config.yaml
d_model: 96
init: "uniform"
init_std_down: 0.00621
train_tokens: 132900000
Each number is 500 + 40 x the weight over its row's rms, rounded and kept within 0 to 999. Layers, rows and columns count from 0. Numbers have three digits each. The size before them is the row's rms in percent of the matrix's.

# layer 9 MLP down, 96x256, rms 0.202, rows 49-95, columns 192-255
094:521557534535534495478551554506529451564541577490499604490502542501474526518537511522510493492488559498481548533494480471493501425478542511499509490408532510456482547482493522441485518569382457
104:522482483478525483474477554491514534539489486503533519464466503487453554536494543470533550433499497572575519531528434449467528478490520489499506485505444514499467508535486542454459496559506475
100:505514477579491417491472518498453477488398485517529533470463494562548506524517463500490517487584539451465456514537497522436495471454534450582519461548461498452454496512553453448505482509470493
095:480495496552496495439500479505521522482509471441495461574544477544567542613490474530553497498551482536506523493496515451467554499597474429582464463502462483545552495466505508495515511487460403
097:575509510445502500506398468490494468521517556567518508456479436434486464498480513502503534523461456470530521465546470486532513554448528487528508476519490601520529488437574523548485543474510548
105:498537476486509516534536563546525502418515483539470437559561483518478435539496522466443489424469493509417518513446428520457517538411376496562470436500527544564507582480542458512542515453452522
092:521447467478598517489551517481537464472488526545500462517451452453474428473528549450448487482493502508425420554530445528532471466473541513531495465540562524433564469533560496476442515505481452
106:463470499463464488532537503446517482429553447432515467484481594484433553501511495466489487565498517484464503426496478522435480608580484410511471496509529458477428519560448440516530510472537482
096:564490553519511585490518514502490478469491514527511522500476525526424491569484565481499527535516500597549517474526462496441496552466521493437594540580522515481456459535569468505495445550423443
097:543558487475491528519507504571521569546475535562432508547561552519526456499542571618549522482500479422482521520577434487392497500521522489471499510462463516475572482513500428469545482501453476
118:472486477560529537448533460477516450524512478412449517500537568501490435514550547539411547497451463557431500545495512553452487513495468507499428453498579535549559490499580537489448521449464499
100:496438451406488451478475455507535453483475492529451482536463522509454498485485459438535476499428500534449528466512448472486493609554502508496518533438444485461526435522512433473495507520520549
098:535519494451511531496527537499529536560508505463515491425492520515519492521456548446501614504457500526451447489474484481542458484498487457516515470520490557526506548546510483482511463524469558
095:491515457449479522472568496472425537493480497531450449456440476537594532472474562479555574481589587547475530545497500516501506552520527485520497415507520433478542557511511483500520485520464462
098:499475486484429410457439419491499531494474531501445505519486555522495477548528467515488560487517446520503531472553494447453500461446450478450522523520453432482482572511519504481457489382402425
102:438509474470468492454592486544530457494491484501571604559452502513500494520482505464562454505525530582522516462476495445528439454569493426505450574512466512517515481472520453490496459490503499
103:542499510481582577500531416524451437529480515504518447566507492467512534427572486470522457479489568492527566593520489447414495477503501488580513464488504479447444527514480473524428463451517460
096:508519540519461525444442470509549486486558553585498495486507573472495497491566514555503475500498481494539489568524558562495501421517467605415524502435518485472464581457423515504524425502515467
101:502477515455487530475475497485535474521434540508498477375502429460480532474471553409498501562481547591463480505489525543495454480478539468545506479458431508486460501462525478490488443519513527
094:552501482511499551495483468422463553529576453526481544581430559497506494500516577533449469457526549523573549469425526518463530476471535545578551555557474541463537456536532488489453382533502506
102:469470551442420464496523489549418497524459487583576492501466511409466520475500490460472504437494489517545464498499488572536503576445522493498502512511497520472553506493492487439436433524490547
099:509551567468499493476474496489491474540523374511545510433487517517527495541568569553586498479460497468504479467549531534477515564479468488460512452442530531484502506564456515528459474480482491
096:440550512498549523507475486522423436434528511495502510449586534543496590479452489477487527479534533444452575492484538489484450527503490519469495505414546483496499460557459502521540468498543577
100:472564437516481478444482509476512480543516512516519544455517435456425478531465490477536500534505576445432457452511510480527550472408524546476471518469535493496444522527465481456483468518451500
089:457426444500472498506485544431487495541533471525495548463513514527539517490495486585480532494500486493484517497430539412508594493481438465504577504550522475442486480481514503450520544541534508
109:491524466534527573561454484506542474512529565446453554514503519502465518430513508521480512467534471459459498492464523459466444444436498425473478459517545524479490520459552473486497577514499451
113:467466506524579519418558518470572456462495487478465503548453431537483532521586538530514479519445501453512464494555524531500533506488496523490456448517530481552511494498578471537452567463477490
094:519538512502525541534464440523465519521523558481441542583507447460522481460455440582516468459484487455444580471493513513485497540559478564444500482552467601453560445510493498505517512488484497
095:517494478494457481433410528471469475482451490535429483450498437468410519480496519442506497498520492484524449516507470510507552512506506515542482497513379436512493542439519510476514451516445466
097:553515531497480493509471514526450408463463516490478453555596537456536513531486485515574448487522538458517476509561547528457593559441451479504487489481452420538504437521492477528491457493529493
088:465549460487518509491508432507489427505439500574474558519568495450435522479448537562481503483452435514480578541534524466448526525579497479502503506476435481441518511506477489483449537455475451
105:458504527479462550546495440447504512478435524496499469459543581523446519517494496502487502510496545535499521513508487457510529541544466451541540452516521539508468497475543531615488536500521497
096:484497511490491451493486508493555496526492452531518521472456504559450510485553479527468513536575533422521467511498578454486524512479571447495500436477486477484441564542463512524497481525522554
096:469540515509440497548539449553468495521472490557504456539500460551482477567497529455468482412506461427524479522462530466482545528464532519509521500578412471462494580532493446479543543446527428
096:521428594500560506500459542482468509525492512512480538544544511510449501451475432511543555526510542551522562590410480473553464469495549476495522546576502527526441457521461531547503531548497560
100:520492566430462533488551463489522534468502516498507576535383461540550434540462487554469561494455448546523478440520490489529535545499476515523498479518474482499536541419529448514498438483488542
119:460534522508535446533401472412517519480447441577447485494538559531520490424500486572501524492582512523443521459512495486473457529481506461559465506524501540481479575499476536461569487493473463
099:483509497472537461497526495502470434514501576510477549466495495509528490489477423474512530379432503455460535523498511486502563569517434557490508472530511492510549478452459452472486546473512454
105:534596502518452504474499478455529493466541510511490507439537559502481509452485462495396564501455529437481569442502556496455475448520521481396449446544406540488561492508529496551487492478431534
098:561540424557460433526499517420547487505427522451549482478546537533496455570521509548527529512467513502430535569472418451480451534556533490568465519544451537513499527511482472447508502500472461
102:510555523525438468544476499512529487463506439520461525443517521446559515509574571522457472566481484427557571480503537471509520518498552465497545516538526499498455529550496533534434429543564539
095:470543541496491552445478470474466483515467441481455517476495464502469569521525490470594504427480512506430554571524530514477507444451483561540435458504495558511534494522469446411497457496470469
106:496553417528537511544477454514450477499487487496467495480473482472450547460504515534464477597550497439541496429444470490464510463537494492530523478500507499463533511496541578528477450418486470
099:495485465521503461509532525460516516540514519513550471533550458486495466480551492578442541470562472506591436467484510508551461490502541490523455531387483399439448570446513547482513495488435510
106:484499476416436482448529514543444472480488544522479581483518475511493512519511494522541559487543476538535448543507398518540463469546463485553506567545499465560511589533482552467496544478516565
107:458527506505487502463444534589498433560444413453525461526480485535509488524507522492440490488460540504485542509488512538480466493461561566445446431499538449518501575451525440515454476559499495
101:443501460488502571483491433508542452478516520435465464492562506543511444545441501538433502459498434492567468546475567469549515471553401484485474597460454445439539564495514511478489544434543591